Part of a small language model's weights.
Training: a variant of Muon for these matrices, 145M tokens, 4426 steps.
Each number is 128 + 32 x the weight over the matrix's rms, rounded and kept within 0 to 255. Layers, rows and columns count from 0. Numbers have three digits each.

# up: layer 4 MLP up, 448x160, rms 0.184, rows 100-154, columns 80-159
# down: layer 4 MLP down (transposed), 448x160, rms 0.0608, rows 100-153, columns 80-159
# gate: layer 4 MLP gate, 448x160, rms 0.192, rows 101-154, columns 80-159
up100:070065165163097185170074130142150137159096110067140086074078180131122112093068059107177164136078204090035145174174170147058123092085119091121061130055166182158157140096145087069135154159123116185131085158159142140157129078065114067160073133
down100:067135084092103119149179132094135149201141046130145133192176112149143110155173135109150086140149154145113166127205106147114098060129167171104154114125082100089146161106162136099085119162183172171032153139157109154150143217145128119110134119
gate101:099120094106147161202154082120118157142124168114185135096137120159136118076149143130097125156096129172150082111123167161091179063220126146180144129075145142127090148136143126052189102117117129127197149171197109114165143132138104135153112117
up101:140090070062118078158097093114161108154120085080180168084142175166160145057118125112094114122168192126132147065234090109094148155131114092099146108122071066112108134143136156095129151095131122184160182130154138128158133153113094138135145106
down101:154139098103106115104096126139089116101130123150126095111082132098055110139143082148053149163102094123155145171126169172129132150083163175177118125099120201208095148078145158099159134111194159174100132125038136151150178190106086174141124115
gate102:165092094111093117159156106122157161088195119155120112175158148149141176203149158040190067186115093129133167157143122126073091176122147073072148197110121218121121089164126189144164126118157147125171141098109084126077141203127107113163153175
up102:156126068183147144102132112094124146095088147097129156134067193180187142083226095081198081102173131170159161151128145060094131138162139047096167127132137143186118143187092163069146172122157155182134098136162111130149135132138076086135066151
down102:099109149144078134117129183207202156135096107169124151127159163093202130186140148142099103178114155127060155119106171107061062149144119142130158067123182144107145118107168131152124119184127153077122131036149131089146137159097197018135082135
gate103:136133199085102125122116088160144147098107083163193101096115135210102129092099105132110158131104147160050186188094154162138113151145058119161141111070101096148140143106174172141138137153135165112119127103121138125133118176128097096110168154
up103:111137139142080133110132190155084137115132172128098077116099152129157152095130116085146071150189137148121154164109147144084149079165119148122111137107164106101199131143125175139155079094144156130084080166160049098181145136073161153074127113
down103:109184133153119143118154146112142099088108163105154122136101110116130124154123151083101103115142158154123126163085108103155099147090154148135113179105153158068151155183164111140143099123121099160149150145129156185117143153154110182171150140
gate104:180074143147167157090126063112111066122173071132197135155125085150129146158177075095141085088080149159135101150179170148121201141102113200140124177157131122155206099073129078148152147128173182094189172125114161125147125070139169148111111162
up104:149169118099131094087100119162122242112100136104102131118115103128083035084128168167109136222194165094164163148134070195187096155134115131170125109136068104092141095190145165159172093080140169159064093062054106115057062138111172078091154146
down104:103111122131204109174117200128151103175206109111153083152092138159135113110067082108147173086104147067068111100142190129107189182178088217133150153146137138150137115064134121109115121108189182111134124137178130127129127116135119181093103111
gate105:082122140111143149094128110149175138151077138168123230076158111174141129105109149095078083083180140072111094152056124111145196104114135137094138087153138090122106109137106111104133122142167058144162131124102109117111130130118142212157171105
up105:129157180089137105087173116230130141160158150146169123127188145174155158070110126111141191193118162092129165129146124114087090115118130171146115164069172176137182151181144140111126141113153196124052116139163079194133170163123104171142148071
down105:113158116140163124086152118109135172146169159153148131141159096150121139157145171087142158140148154133137153138136188157112146130119114128168066118107102152069155167154095161163108104102143124076120132108117101104118170161107148129060105124
gate106:156120144235094141099148075124152124147192159123117143103113109220122105108067135114110112119099153103172085071179127169109050133119176101126169133161171118136094124136134147162133100111139084159119111094134116081110124110129128116190171059
up106:098113100155093116103095131119111151158143124133153127132135120166132059109081137148157111157134117169102120153131153159108126112187127088134155142098164133131136130115124121129152105097118143131065135137098123103124135166138099105183128152
down106:077114136120116075119118134121099133136098161182118176131080158099201138081095086111120148058108065109162100157089170111103123111121130160127113108121121122118123185163141140157133098112122149143084085106152161133168115128095203110095118168
gate107:140114091168119137136127187103068145179094105133166086185043072119147130142119170144056133078135110145092153115085169073132169111152113122109161075066023114037152163170136135137169154148073141126105052181118157165138124178142167126099136091
up107:117106171109132166106130116109104122092168139094122122171161181120182113102155154152142168156075106187122102142150124140139147201175163128195143146153134187140134063093088106136101211101117149119157070127077091129136094153206094083062124119
down107:079146132147133120071081170145048150119092170126173212169085099112095126161122117130107133114131127146157117134169130169071209068099123095122158173175112137192169188150131118115160141142118192194157112142172116164122058118152108191153224154
gate108:027068109141132109142153133127101112101140149163190196160148159178155122124151103153137071109159155112156112157139129129150125098137109126162147185111197170081116160141138182140158076142185121123112166161104107099137136181159105109126057182
up108:103136127153121088140159107110132149087131135118143110094204089109141185145111176158103193069140071158140106105150101126182151118169141162102169096138143154135156220088167157134115159106152135149130065111125112126086083115139090114135187188
down108:129181151166067164186192132065079127096167135105091134124113153165132158120185202132165134123175178141163141098140102117119136178119094164146147148111045160117115172086149090121114092147156109103156110168161137089129170160141134121168173178
gate109:106137124096122094122114112123109138120136126122115118144150113114095134084108101173162153132126158118148139151154130141138134124106153121099139176105097120138160142143138138131135127168086166164150087113159137158129128141145118101098100113
up109:086142102102110104147127086149119140091140162102143110173158116154082137063113109132163140100145175097144117127181139123117120115179149141070119133157090131185130141145110108150141117151102136133134106112172119184119149154119132119105072093
down109:092085125091089102098109129136147052148096113133134105094130108150105093090133149107160129128162155148135108145105129156133118121103127128106158148121116172085146108117136136157142173151121132140119066094141180123154127079113103121116081110
gate110:146083141088137096122127137088137140054191145143160142133126107154086118103122196172061153144201087141138163083170118116127120147105161113116068125083145064124110113091177054144111105097107186166111117068126105133155122104135135182150091187
up110:124154124120131162146182146118124121094149146102176161118129154176120114123164095080165113104078132112127089157133158159133125036142147172147099120104163112110107128171133167094138149128091119202101100170141150135148179141154158117141103157
down110:071120146111081162113119136144153116145137110138137125126129162093175149129156109124132129054093166126149166126079131146128168040113097116142138149123100141111150097142161201140105147141165125107030137162170227132128138130126132088164146146
gate111:151159124097163085048134151070126204183091141114159117134136075114130150121145051119158106132085167125157114138050134156124153105099066161196123132091132130154105136084059132153147114139147096190176095059092149110105086156137083152158098125
up111:195150081092121084129148087083129179135139132120171133138118169114147070109163173143143151121128148202114105133167106118158150173131118108110138168144150172151143137089097073109120117186128130167108152118161078103071085092132131157154179088
down111:129111118133084108123159141178178113108140171093086144127110085137116129102054158130140077082194156128136106121148159162174121175124130152120098180149207107164104124042149137123140156116070112101124128107165157129114137073174110186139078146
gate112:122104084092159119104124122146165164146085136132157169132123137133126096114132144113163123159121162173191151128135197122089135160141124185077181118119097088127127136109081150125165100131142150152112118088106158121124158119108059117088075112
up112:119102145096095078077140112109120091113129123187079089120118095116148168158132167140090102091125077106117084110091078129168115096095134126133111146112144165126141161110136136098102154082135108144123126212128103109180136197151069113138149122
down112:151156127139058134146126046177100134137119153132131124102157146083089100114152145154154153109157114125092121137171096145159136071171178156140102134163110149158162132154147135131159088144140158049090112121207156136061125137100145103150210087
gate113:171163192071090127100126131129166138154158214116159142083129133148120065113095131127082112129121085125093120077050136112068133189172132085199106158071117170075129119137177110100094119187163167120153108158144158110151188159081140140141136110
up113:096147112118148071092113137095160142112082121149120068144089131131115204133149074082131113139089119129155112180100146109079196098117112142105155061153083067170097100135101149060126129145131137101153100087127105142128101136112108140099138131
down113:168120180086019114137106094147091103146117126129137098110134170154175153178196047087137124097096076123097150128042101067126144093202139153166144135111101117150121140169108105099174141103170167099144147134133102106167117154096145127082121052
gate114:142077135127112112084157133114099160106153106127168147075148095132150127196180136072133109074151190101146115065053084130109130120134168132095120152128042149076112157088226115083130170118165112195201151174171086141146092064067119061148153073
up114:162129151173099135159207135117140140130036142154087165181114134174126121146155093146111064114160127163107091170115149166096121196116182091117066121101147171127157073136101070102192147106139123018112134088121172087040104123095127191159142211
down114:102080142133160134142146169164128121130156105106131184100123076078129127155080157127174076088115184154143084135190127127091178060115215158151065130170068135107108198092148075174085054116159083153119169144127066132150180194136143197137140101
gate115:149119090154136113176156124111166168136164143139132109059084147101088189181130152100135090144103076117143117111115130139123112110140096125187125120109112139143140130172162150120176080145163159133132096121111157116106164168131110137108156136
up115:161122142095177130070111126160132136162129124153093166202128118110145126129134102104169136115144079131125093124129132122111101127087101170143128117148129103164217168139139112175165132130070127126116123119141143121149158155148084058138132094
down115:096133126130070104159144145131142125099134149126137135131143137124117115164133172122103121093105171164126131164197152088102142139160121120097157099110198149100145128126093125069134135122195098097097143166134114144111098136094086104156150174
gate116:155073121115105132102130137133109124121112089113108089130156133176121136100135162154151204092076140097165087116059132157129053140105161136160159135114147105101142114157086154164115098095125112133170100096103163109143117139112118075097148085
up116:144110094148140160176153169119117084154158156132102108123101152114154104181157066122155103137136136169056098132113133124130174121137176112096086109102124117113119106123086111170117098179104123091054121090164094169155132140146169155087133100
down116:186149111157161169187159140147149111147158160124128112165092136109140129169175080126201092098144120120128108164158111154162157115201171157083074159111180123136103119172122119136131089145086143124129163102153053119178136129120168136137115095
gate117:106058122090156151153104132165106100098100165114146096148148162186107106115098144159175132164124139139115093032144137152103073137110078088149077160108107133130098093103150090170107127153097147142118233137139149125108131120136129186142136063
up117:078051067118115181151121062121166109119098137085173157117164100093136141140121125106115092161108174081105166123130125096127101097110142122123104132106118113084099117168103141121145134134069122118103140136093119139123087121122127137123140120
down117:143155139101089054115016168114173103112129127154171160063107103108099228126101120141163159169110126107128101169115142152168116145159155157100158123090081186101181117108157125182155151146141107138086126091063116148113129143161080090125095160
gate118:137146131089138124066133132168157180160086086145138087147096112085083108148199137099057153140123107094099115134076123076086144177129093099156173103179106077105097127162093128084134146084125135100193101084125115091167164208102121131119191156
up118:195198202118098135063111085164127177108191121111123132164133118111150111102156066118113190144146087077181140127045134141164098110125116138139118105146118146183090077145146136144110161100123147082121125120125164144069088158098108164088092191
down118:144050145117174159104141141140157132137084128183122138158157096162191133123170111171118096115165135134112103083070104104113191185122114067189112102180131172096150075139123129168112149133132122140140115117129075114140119143152075148131159139
gate119:212136096117121192082099087095078096113134179144132145185096132255180110045100099101189118097132102148187084129108144197113160139141087086045164121180093178111110127162151166163151151131157134081095182201141081085111140112130203081152061129
up119:151111126091126114193151130091166191104185147124115081141103185197131109118105195236080210128143133095104105133201138165059168174151137128122154165109135137115051120154139097111111085154112111109097203176128117180105123173132098119202184122
down119:098139113187112100113166172154084166106127118126158073186129124145191141040088194153132191127179089124072070203174164123098131132113154149106101111153115148094080098102106178221083075143142127138131151077001205110089200110153145128143108167
gate120:157145117136119118129132082153136138146099106135101132158080170172165116150103112147146148125109129159100137086106147149110150126134143108119115126168123124098134082122098151120135125138124087140127135154134116142093126137151089112105125124
up120:099099147157158083134102147135141132089119119098168195116150102108091130100157156078125124110181141101162141132147096117125142134105119148176123128069133130139124176123141112102106143135160148137107151096130141123142149122115137151153143146
down120:142126160140126134184103120175153076106133150116163149123115065140083130108111081122119150117088133107167108124143128125109115160190105184139162139140081094138096154179106130139129164149147167131130097130102093176116117165134147152092096159
gate121:095110140102158106145123159148138151144166119153102148108101123136147113116161086143124110122123154136154123121124146142132139147140150153116108136126150154122126140146094112105119143106077185132130117137122138124083134165116169113170083133
up121:179126123146113148118120117131159167167084134175124078097155193165149129163130080112143157138123096106117103118140074113133139151087133110101117146123111116163155143147171129180085115117126080121116109100126096107172142126149116111121142121
down121:161117124075155117155117137134134127125104127137142123126119116124078070142184152147142130129153139143124113158196120086116087117102174081125141153134103115117101102141110135104109129140153132138153140112136158119137142163092108152132122116
gate122:179107197126149160109127121063181153190069082171101158163137102130064139136100113145081132145171180136146190166153123117162141139116122124119211059116074149138090121150132061096154211088135086115127156161118146111146083096124099115113155120
up122:088129092106146126131107113153122111092133136099177102122086169151150111130136176149152108167079127148135108086118106164025126102091142085131134089157104134149142185066195182092116157140103056134078151166147175165149148109160160138165114153
down122:072143077194176120132148118143114088097132124038131126114088110108108159178160153043112080137109180142170090133103158159082135119163135143111121156203070072145164143070125137160108032153134100076180109094132121156097158135141119151120096131
gate123:168113210124102129076116098081151127096092148144181145118095102095085107085215095129117109147164136173093119131116183139152148104114122210030042113190117111090057101148180166141231198084179123090138100072106128201094188154089039135156127194
up123:084113144113218145121200137141167137129072162089134170181105118125145153117140141122102192183143132168109133123165138088150137061145136125115118081125129197174164077163184091072175119171179033131070084021123065158103143213135093087138149141
down123:124092086118099109181154158120059083137201131160088140116184137115060131178050180131145109086087074077120156180094083165112101200132073049164132136116119154142180130086061118130083081140067165132141173165115138078189073092101185132117139085
gate124:066127078148145148086161129192076112175138079119114117104094130107132163099154147120152155123111145122089128123132125124136107068119136122168150124121095092126090144137107105126133068153135114117082134099147134131107065130104102151166182131
up124:122092111145090077107138123090152137057121167158150124125127097145110126140141132113104122114113150199118131165119164146126129159134102147052104149124126155097131085090180161119143157077059129099145126152131122141113102142134150147123027153
down124:136174120090139114150061103153068128171162072152139083117127178120128124117130135157152085158112119143098152137134153128163165117150152109184150106162153090179084167162137076073130137115149115119117139086156102126189177153129135124171206132
gate125:121115107185139087131105105113105128158142065159148136129094143127131122171178129103151176076103110105159135136113094133168128141217089129150069081169150105057130078113124168087083103147107138145138149121101113161095107153119152162133152117
up125:187135127169152111115150121130131118168176049140150125168082119137137163139138156107130184082163096119154141098120132133091156186186138136141085108105179106086152101167105072111123097098126139136133133107175111196110124115143148153092162171
down125:125179133114162073139153144090124096108077199142141100122104116146069072101115134146104183138098107106079162135133169177117096183094116122132106162080126147129150145141175166185093142112106084187127101149131142117118161203173073156149076157
gate126:175125144129117112130146120153177143092120099144182156122128176164102138130069118110110084133171178140133119136200144135082165107091209118060123212127062127135094134138192072155120151103141161104101184120102134163116110099144073143150110162
up126:159162166140094119138156104146123112083137111190140138112120106086089158097185129175138114158098123118171125153158150137189127174130132166131109156218100114160090167116164133161082100131080124130096155142162135154144101095151102075132109154
down126:097153100128143136155112130123165115115121175180098184120109137128159120083096161101116140150163153146117126099120131158133146104138112109105121111186171192136124084164087134140146149126097089145114120130111110120175159140123194163112126155
gate127:107157133136141109089101143193162108123162144158129148127071145122122110115144136136159103076143163131159101107115108112128123132109120135147106124100135134143128128167156112172154134086144187148148105143120139125129115131083109168116110098
up127:143090142143124103111148117130159162166104115092156139099125156127125161143150139128117129149135123105115121141137136133126114133119147172103197118109136132163120170140077117101099134159110126135096134156199132114123121173123097097163183117
down127:116095132134090148128084107139151177119108106110033117141138145156133158137121156134076140160132114142138123186114137155104087129111157092180141122163096168142150191089077125112123108141156080133139137111082138138135173116137141116100143115
gate128:157066104121124123095128099171131118119128164149102203112128093093102133069083144083126107136158088129107143185152170125131144101050133127114130163185163126073151204146163097171148159113146051137129103150167120119075160111115154128196061096
up128:103116092133143119115164091137118115099158135152114136098109128115119136129154185110159108177111134116097102101129102097143130092144116073109114144210157123069123085138156098154103067070193101136177147148128100134172148071123181110185128177
down128:162226167127096126166138116171120096104139092149118109163121112156145135094161165164142169140122141153044130139105157092078162193075125114146143129165106142096122115106109206134146091117087082099080142133127157129127079127116128129133101147
gate129:146114165121148146111145157085141188083168108105161106089108124160120133165134151119119129148133130099122134133106098046103169173149155155109158141106206107154062148161120117106119151124102050120170107135154131101101131180137160114081117140
up129:090155088186130069049051077141145153075145166118121094184139126133155117155167134118150169139127126121189088158062115163145156122164106137124088095135171099134067071101135148144138092133117184126117158101135131171119142143110137176188147156
down129:121115102147112108100154141119124133136100145127093094163157110126137116151096098140104100115144093113144132158130156156138126090151123126093088143131115166126147068102149149140132107144154182170111162165071124145149109077122099105130131162
gate130:196148160170146146074099102081052070122120207100178148115129115050095108060095126147147109193109182150142132134076167146124222141142174096083189169089104174113133161122099146171208149196089093111095165118171059154137137196151118148147117077
up130:092195085140122106136170027153162165193137125160156128149129185138142140117154154088130149169136087056114075100150181117108123106081065138084194174172144089061089061135160162093104097000178136148197100132107089083077155156175192150143088105
down130:175172088196144114058147134187119142172096161122132101138097126100124106164102167165161105182141130088192127090064147116102135144110147060119184059089108151191113121108142171161165192094136104124095140128108137084112094117217098098119131050
gate131:112108154036158197192121127114118136154102085146138172105116079173124118185163105129126079138149108161124083163100079117122085147150152085110115155178134093138141198152115062153071113175146127150057161114144082094189133126174169113175139166
up131:137128120174127109075142125116087138111213153138148114052149157126140104105149140091127117096138094088110181122096143189124125147119112111165162143071123139126128103113125134135152064100102144102154119113080190111103056171127110145081107150
down131:089121145179182131124139147114111142164154107131083133152155105086131098136114151189157131136074108144080109158165110086132180165120127101169123135108164137102095172142129137158149175152134138118102130128151103074119126144077077093132142112
gate132:168147118107087187125195118193088063140087061102139154108126059182119045132156198112095129098141130103107162120190209126105085111106032104107103091108054145121143119118158138140130089052189193154088064152155090076169122115175118078125147106
up132:048122128096113106219103113129202144105149134155115092125184148112100125169127036130078142127149113079134142211098133141067143098155178073074124116141103154145078141133104028088142178184149139109094061143109208082118161163068126120124100107
down132:040064091151170175147109107132196085120099107141161137081109162129146144156075130092133156162122051061103192152136178169115142211132087105163110133117145044100128169112140121097138163155137124130178146089133100087127132150137125141089112087
gate133:093098098053182074101178099118172096166121083103088083153134132155052116198130083108108142127136124114119185137123182140119139183130121096135159152101171143121103104187141167114131133107147104111113078130161147079149137111174140067123156109
up133:090135135136096129172145116132105117108120133090124134125125090087173093108076172116143099116109138173119120138128129148131109142145153143156136127163131150151142105147081135073097107161114136107126194042105153172136122095093120153117130139
down133:115070114099061147161068162069091135111128106106132212153152143161130078154071108159118185098150121124105054103051120130127137142150063109153161123147168145162133108153113080175044106074130121119146153173134145149164171131098103085137148167
gate134:157097144177148066117118107101140118115109161225163117172112120150089178145229121129160143141108146076114082102155113086106137095191113125091108108118120092139107119142143106154139097095190140099153140120135101151119090090170066160162127151
up134:117122143166108110150185167137115101130132116156123098168125098108096092151157069152208113056108122148121172189160114151129156102150124135113136081168090133132139124192156154171133120105179179076154065098138144066102130159142053151166180111
down134:110143146106111162112144126118129103085137222105147152110182117124163100066156141117187136159157157127133159126143145101115122228179181149112146138116120109103138106151135147071105217112115140135100161082104120149160133152087126101104179126
gate135:137134133120089167142171123097149125156112113126134105111156109105062089160099095122073104082049113089158137094115152102143125132131142093090116209115109172145104185085082071146095130132169123154195116150128173140166119121124091192090119092
up135:161190080138084108190171134110113098110109118152142133142113129088046157151086074109126107054156116099100134158152153099101108159078103086144174163149146142148118211077115069161104114063122123115180118159120105127173138121109159119065117071
down135:172208092103132150117184170130101165149093120224066129140167156098140115173174137135063087189123143127145136135104107021093111115139150137120150138067142177156166172092170155110123095123130151094057149132123119132115194168214084099129126088
gate136:130148102122100171072147092140126116110122133152113162184168136105157132131107089138154126155118180146085154144156155143095103112128099116054115153112118087150127130133129150178131157132065133094154142086135113139148126164143123126114073173
up136:163113142142114177177123093131107146128136069090168057190173101131092108156130125111149133093109099139142101130166068184161108104090151123116142137128170147076183132091080172100140132177127091146122150099109107126086155112193098113121144141
down136:118070148116115158137112118151174160131141154090071149106126089141177093120151146174086150140123112147094145094083138146093187135099160118121149143126136130072117139100094119194113161078124144038147113092122124140123171158160121179115139101
gate137:140125100138064132146123158136144138116098146160119114115090133156119128078094111113134101128102094100141159154110173107110142163108124133136102157134124108138143135091133136118157098108151110105112105115143146112062162099123139146108095130
up137:111115109095089112107119178098099117135080171163117110124102129142103107091090124138141099122116115131132166147095148111124119192108119173144124133139104112124135129122096135098129070138185134085154141142131144131135140122112094143116093093
down137:077116077132032117131134103123140122112095175158105125158112151125111138087120136094149129170163098112178115187100162070105105121049129147131115142170094176127149133096121176164121080127118156123103089101125138142146189152107115166115084130
gate138:065109163169166090133162145176177138108145123142106109119158092101136110139137176151107078129087136129181135084173144138122079071102131110127098122145145129110104092142099102113096151104127169092163173124162139167147151143108128182195092102
up138:133136182149095106133069146089144150181131159122182104141091172106121127129143160120107136112118160168131122122130129152103193143144164120089139174099132131131144129142092213179123121115094125141118160070118138129161128121109123109142151210
down138:101144121099187139173132150140131144089129136137180110109170111147102073112162140133124102144119107138137105148087105135153105118145154131152109119109161151087098150135147072119085103141138216142119091173149107118140188109216141109179121039
gate139:133167122092152111095113121168124101170171151129189136131129148128081145132165117170141129106124107137125109130097100072101143159155137155140141134091086148097136103151103155067109099146116120139108147183068172056171109170104093161127115137
up139:103182109122160132125117121193139114172136139134101156157076142074128085191094108172156139098159117062155123088124040121122173141104136144211117158134156129088214148135105120109147073166068119114129101109097153082109157144158127124064159139
down139:070163114119148096139131145061130144179102162123049160095153065143123100100161178063111127175084111114133101116117106094173168137115078147148131170103167155122178153150083093098140131148101135086140136169117137127181162147140116122104101189
gate140:130155135150144144101114166142121117124123119116113099116104115057121110120162156126124156138120106144119115125073166079133125123120141138123169147139078100110146166154185125121095108128139158123188122133141122171129151147150122144099148129
up140:101114136151168145093109148131099096145115135116086068121118152089150147119158151142131165105108092135118089141099096115122072110143134162134130127100127117167148178145155107078088108121094139157146106125141120155125088161122114140091124106
down140:142174118156101109182123171137128168149163147111097130155138099136119149108141119124141116102127160079120166125146163123142155146098147084159132106142098142108100087110122114154137135125119140085117123160094166155111089174127149107141143095
gate141:104128191139154121113095118197121186092115145125154102129134085128223110147125147117120083100084134108073106166170129137126142112162166163132090159175099150165097165117073095095150131140075100106130091132077117160137167102152139215219142119
up141:106047115138114198160138179083129122182181196174126166171140115079086188068092073192204141152138095182137175182165147192115157123150106107172159082156091159141177154181143168114210135169091131147098113082108146126119108195178141114053131179
down141:116110098096109102155147136056089132180103180119160161166121119140173142122089096190154123161123178144099133164058079069107113179103123157146156150146107171097069089179160153140109090133136081114156128133125123170149105199134130122141094190
gate142:135135057133095160141177118187120105086124089118208129145134113161130101120079214183131133123188150107093163131156110102116131173120108091124134151142138138179142125147137100106160142090132170122138141134113117135136157108175153133167185083
up142:128133110147108151114110138146154120139081116078177139111167090184100085107116169067148127121134167027128108150133159083147105156129126156081138121114151208147131108121125132144136149133114106107088148121129116132193128130114189097130165109
down142:115173112159031134140139145154050117130128109145188091100109163127149112129185146114171080153145110102140154122141140131140143168141115151129070129143121102158132182160109140132182164100156169102103159128168102171141114069130160115106133114
gate143:091104149146148160113130070158117139109115162206089158113128128137136091114165135134112070156099151176127148152123113141179186155086119091148110156152082118142226180064118117144135121114126122093140101101095137134167103107113186195150087122
up143:156125098104143091135142099121118161134108175075098122102122142143121146152126144172033140163070164124178086170065082078149151147169103181139197119136090162169156123148138145152113083186137093125106110079127135172125133140140090181126171114
down143:112135181127031111126084124143073133100122144118154080123051171204117141125140122133115159105094134155121078098098128150116109153102052125133154181184091155107126102115077120146126167107169105084139163157170184131164099103139138085098155103
gate144:107092151156111112145107154141091157116127167157147129087117167171174072103149099110173084157133088091152068114063156186116145118116151127169062171115158091108110125086130142121111180160116146115138118177144130110171101147115137100127059106
up144:097170146170105102181158119129132156153134107194122134120141139181132107115153121147129092157170146098124109094139120184190139152093106109080082144094103158088115124163060178120154132153085132137132122127139096141123118134134128075143124085
down144:096119163141115116112134139165083126165126186162105130150132119136147083125132081091168082149194098130107120112130171175141100146104123141067058154156125079158109086140122109094058123125115159137160169096155106162148123152120143165145160074
gate145:132108112151115141129142135109126116126154127149154146123131141125112143146145108088098118152103114130150128096128105127143145143120128100110140140142140120105151138137139123145132159112123129118126128112133143112121147134116105157162138150
up145:116120121133130117092112152148137142135123093134174152130113125139118133138137134112134123114121126121130123136146143123134119108123125149130178130093143135127157145116126159142120119135146141161144134138122148137142164148109152125108102124
down145:125127100104174150143064115147137116134138140126142121126153134099115117117141115149139129143151105135139151153090131101124160102133169137114090090119122133129117142090143097105106137136102118120138121110133128141127124110124109142131137170
gate146:147134130114185105084121125127177141118143130140066138158111119164103129132141105131148115137152119120148154136102089132176152204157182137173085134080095142098134195118129081219182124148079184113109102167181143046109084152143154150136087122
up146:159073182049173111048144154134135125143128147112153154156102128159046123035101132165165123102129098085142113120075095091128149225150140061123111130094124140178172192107117120156104106135122185222103149146168192129123125125190157124135162132
down146:170070105140182131136102075105136087124055115125126159184136117178082129073130122066078113173139134111075132166093111171099134169157129115122143176162150103112117111095092101147091153181092078162116108151125135090164107051149093119112133108
gate147:092159155140164144103134067117134095159112152141163135129139106124161109154174110162129151142093141122088139066151096120092104110122152115097110106120144095143181141135097138162130136132089094116167115094063136074134118060143105142111120111
up147:145174129096105113138160142091122143163144187094078179137085121114151164137081139134115112150057134119125142091077091147139169147127118203145196119153094172118151144111102148078152112199083182160149171133158108082110105146141135113117097129
down147:138130116157111102117182162144091141110148129138216186120110156128109184088074129086104143132133130030124160134123106124079176172137101112077165131119118137063093113174100175099137127117155077135113182131133067128071099133105139094079137166
gate148:119159213171115128118124177142129173079116133083113115161147117120140170149073062109151081139092141099127070109089086132155068120105161094114123112129156186157072081086086164119118110124145156173105176115216156181135159130134125154138149102
up148:129155110078159120131120141168129158133081090169139114153160116111177092149090141119141115111094089169148155119093140147148164164155107081098077106056169149087129106205159150091181152111174115146134107171157169174086173137089125154145101060
down148:134167147116209130127124119193099174147156048153093083118169117047110111055206186097079108126139194117079118068135153126128090115125137132142181137088096164112111131159085133069174091087113166118118122164112072116119079090126134069161103165
gate149:086156173129118112115121114127117143151117104132135154195105102151139056091122135137154159118107115112102142142047101076181108135135103156120144164111072152150102080098139079140161137173142107087116100160148129132121103148146151112111083132
up149:138109157097139112110110216108123127146228174143129163054128117163127145083126117150143092153102127109144122121111132146157126156143128110165157113150115133084140127180136141148109173132081144141108153122136111152133130183094111134146157148
down149:137129149105188169106106177165136143150156137131118148113120065126120123081167118149071125136108094132130069180123183105169138123126147090198147088158116125134152161158171108160100150158099212153099184124173078096144121135152157147137150171
gate150:167139149111146186148117168121168095212166080189117135108127130145095127035149151117117194156173156150124210173113161152118148121142122124119129129124103097152074115084125115115178106070156138184209089072103116068153091135159156107170144106
up150:107166168102099165144138082093119146114127126134148087136145121148112184122093179165102084152174186138141146111104116124150111107132129144089155120173171133094101077078070172112160124091117082178179043102154133161142134117146159135150115144
down150:116160158098158127093108152115096111169175130154104150061162133147142140067131117128098098102121153141178160116129115152144128143085140170087153145126131093165065095084143110155194100075157126157179105072075118118109085128130141125164109134
gate151:131133179148069129112142125147118120145170113139120112144177078174132167062116126060098074110141142086120105142116100153172071097137093092145138115146098106131101129146113151152132133100124091136185108194161129144105117129135099081096122113
up151:159133096098102101144130103179155116120138104076185133112099116095119130153141096160149136137145159146125165071158088093142117128149106176070104133103168150086136160126130132185123114116141115123098136105159121095168101167097157141092080160
down151:122107174144096084108171138102120171148126085138144142130137101074158151085134066084124110146122142141139125116183078117124094086108123100170131130168114104104106101160102150142161154060121117147165161123130129133114140142182151117134104095
gate152:140097113172088179126141159101133114113130140120096132159138152129112121079168082155131150152096178130158156197126115139112101132136115163163195112162142111070127168144106113184102075096117123190159110096134090131120122144060126099141103114
up152:124118132135105123137134146063157115141124132128164134115146106150140076138079108088098116152160160078139137091136104116087155123097122119138110111120165134143110143126091155093111155162166097067107152138150132118062120122108145135153141099
down152:098129119135142155107084068104160105100116090119133116136093084132182177096212122130162148178136101107120179139114106125123150084097145144117126103173147130197203153149119132127115141126148137142153143155139105159159136114159083093125135076
gate153:154101168134119146107178165146183122119180148092135118129093108132158150087153144151084141104117062150176122120101115119124123133161140197080060109154141118128125148090175128180143099090162129108168166088081147144152137147140130087154108124
up153:181127142087112111159183131177087154055102125126120141168094121122133152114089107082163129088135176085126125160122156116133159063124158116113133131105170116173152116149130152102114066142129198123050105143128069142099055147116138118103165155
down153:165146133167134142147204133076107123142102122151114153153138172167115168198126094102117194143108164130124112169159155128119131129128096101187166106102155159092129113097111136067076136187132153081152137134149104136163128134143116126112075167
gate154:167124129089060157097147118132133114131109100114169086114110177117151119109126086121157169134138146083167150126082156064077125159201058112086123082151152132089156128085113127173096115181151155132176126109098094081165119131131049137160123129
up154:151123176107059144071120143118135107122139127112084096190130104087111145102075151138134176121092093116154084174119142101135145141098099096099176130115128136091118133149169147078159134152134135125142099157132100125121122119132135103139129076